From a checkpoint of a small transformer trained on Wikipedia.
Training: a variant of SOAP for these matrices, 512M tokens.
Each number is 128 + 24 x the weight over its row's rms, rounded and kept within 0 to 255. Layers, rows and columns count from 0. Numbers have three digits each. The size before them is the row's rms in percent of the matrix's.

# layer 2 MLP up, 4096x512, rms 0.165, rows 21-42, columns 448-511
107:160129073151108159137118122150107144170153154153121130123143096121123137111134114164134153159139130100154103118111108131114111132149106112134120171123120136155124160101109116156133172084106102
102:099148097131102119111115142113154121146115115133086143166124129142129091100105117124117122126160155196116114146112117123140132126139132142130158130145151175143132082112100126135142110139133095
096:101141165163127160131109139126151119130121131088150124155116107139131109123105111141112084136154088139122127145114133096105143158146120154148147103104119105131128123121165136161098148109128128
112:125117109146118118112094128108148120123092149120183143101125105124106118144135105173135098143144127144095135150112136118084123150155125174144126147098124087152112107139155154109138141101126125
101:144101160132127104089099130105117170121114073138146114124106100126107132090092110146180110153131196115107108134125089118138117136184160148154132122121120105149136131068102168096154120136089152
098:128132119136153120157110134121136117140123101131162097142123103082139127114169193119109104183156121087163131137125086144104128131112108150131157145122154134123131086140132087135156117136127117
102:140110123128129116133133142150129134145129138119103081154182129109116129114114118120096151124122077128135149097144122153100129160142144164132113134143141121166176127124129110155120113143085096
098:090114140125077142140126138122137125114105176138136132128126145122122110081137143099080108155140151119091109158135127156108149120085117117201138125139172120163131108160139112173154154129112068
092:158079153140115144129131127105149129129141136121133110161124112164144056152143155132146146154107119126086127147126106144131120170137190126158102122137128150196148142115100143099130179106127162
100:108101113119148137125150131112152125153174128093124138136141138118096144123168135091122133101132130101157131119125123129104106141138168158161149121121114164112136113142128110091155143116133131
087:100107144131136100087113154121110088126100139141130164145124149129127179174126118150158146156137134141129105147091128124141133114143099117186106138147089154130169120122132134118076138147194097
116:136158128125142140093113116115142053166125161188059148152122125109101115132132118115126136157097112154126121144142174132118134152058133139125157200082131120123090090117114122140069088104090117
101:136111150137132115154132121159133095110121148136104151124135120095126133135149144116121109120136131134098154138117137159176169133099143163147126129157117110149089164120139103149147106145108100
105:130071127123071163128120116120098113163152115128147121163087130145135109104126121150149153105115148149178159133139152147097136154119164134154158164121144127175097154110140124122145065152122136
090:133163128145121123165139153125162140150140132113157113094116147184140154152166135141144160193179126154160102150140134141118127147142154101090120126145112142130127124116118104118139097126150146
108:145129139157077123182101117081131124084134119127121110095180099118112129134129127123148122121079170151154133136136180109135067120103130149122112145155103145107140139136178128153106149146117081
095:192118089147109191140094120160113117127142146141121144158087170138176112096131166129124107152087116115099148156098149148103095138141143163141160115113114138134142195158102120081117103148121110
101:104149126087121106141105141168146129132139148119131138133142133128106106126130151120162141076135128130148173152104123180161134133134125070097112123126103167171147099116134166107132122123125102
097:136111118102156167135122140137127084111129177174137128127194143151144121088145161120168113132153130065139125093134163117173089154123113120132160146144132143154169126109127149141105117177147133
096:100146135143175125127140152117121136108142098148099118099116136137140120137111083130139134130126134140112126118114126140138122161102124123091192170193170151129129206116117125123078120115134157
106:151142147126153157132117118162149128149122102141121146153104119130142140104133148152101113064131127153102134150163138146158118109137135123144131110086142140168164129157104136105141124098193093
099:143151082154147156121087090132125096129120150166190116157130117173122119154143146106139095122082136158146143129119107118074063165132138096167141104121091116123135112151121101129188132144140095
# layer 2 MLP down (transposed), 4096x512, rms 0.161, rows 21-41, columns 448-511
101:100104126130124121118135096116101115140123101130149132156153106118178132116147125127182127147090165128130132117113112114082125150156148102136133148121154140168128104145059132141134073103162149
099:172151103097116075114144105096137156124142125151143154122128132116132115122111119106148136127148065123155111124122097116119094110147133090167148107137139093155159121145123113171115163097106068
104:110174185123106144130120153132130102086127153142117135139134126134136098155161144151053117134067169127102123140144129097142121136141124125125070127160109088094112164123121115158136144126110114
098:130157092120118156143133127122117173143105102155144126139145127126131141173129117148168126162128096122143135159126120080151167125131146109143111113111118127174136152121149109066140118121118141
110:106128166162133091142150149093089138108105144140150143135102132129142104099144128131153143123154133128116195140137092130124130138100110089122135060096126114102118137119077141103156125153118099
106:150127082123150130160123111117150150106129144098138115153110131147112157128126124141128144135160132082120135111131116150083122127114128099132101083158131129071117170118143099134137104135151102
108:105136109117166107100145126162148120115121136128125091113143103113160096124108129118093129145139137106156139154183119118125126185133129156160109137120121097164135097166164140142158129116122130
105:140127143122150134137129144124162117121106136119118148154120123107148116145104117117112128134137116101195143145143161142165105135106144136095120084124123138126110121125121154119078108079056099
092:144112124112131130154098134124148111119127140123111120135130135135148128152173156075122097152131160151141123157149134109100135099073103108137082138134119127163125117137113140086116135167144150
109:129131155137142158152117118139146119143115130171138090153128125136160122128115101105095121154161124080129159155137138137131114134147158164124189112093111129100106133139119138130160081155090162
092:149143090099097129126160146100159127125123119116086083126159141093118121122171138176125097140141120113088108143166134120090145122080096160078090115094112150138133199115099154114171114101165158
109:133133134102133127140114137144127108167127142123071116175174107147129153158188154092144122126130131136102174138106085126137142113143163132169134103131111160095133160116104152111131115132097125
102:117116192093138123120120155081085104146085121105131128158143119139123118090111086103162109106144127145115118184110096172125143126140152135098147141081141148117124152102132151142104121146133107
104:141105154114120111096135101167079086141138123126133133159128127131128113172101080152164087174165079118140127124157117116126137097131171153118117129152121123132093131123125166137146135079137134
099:103097177102142133135093099147074156120115128103139092147114133137138141103139133132130131107133128143153143161133102104067131167142139121139137154103093111179132117140131066154170109129153146
107:171136128143128129145168155125124150130155098153096173067145156117155153116137118103115146122139177131132114130121152098142115135159081108120131149145125100117099078106184140165115108152139135
096:142157113183139146146133148112130138117121118107105141127137120141112132118122140083131149131146121104171088121124128122149153134140169147151107149115101150138143122145096109128129114105154135
105:161145082144137104093110113107161130100116110086152131102118137145120120142120139156129143098137079164109125149100133114157109089124104109110096136127179116120147131115152161150096113166153114
098:158151118136170134095130106114139136127123160128141165078123162135097151128108096146147103147133096102117088081166096101109134183125115109101088094133118139111132151108136100162151058119109128
093:112110184100136101130148122155132146119134112104121133115160160114142150120104112160154133116087080108125120115143159122147090137151127043156152134152155114121107175145120110130116146132141134
104:111143170128165119137174129135142121102116111080104129115124170170129087109103144117154144133128147120101127101129163110117089118121135092146076189135119124086141156142143156151165111126122120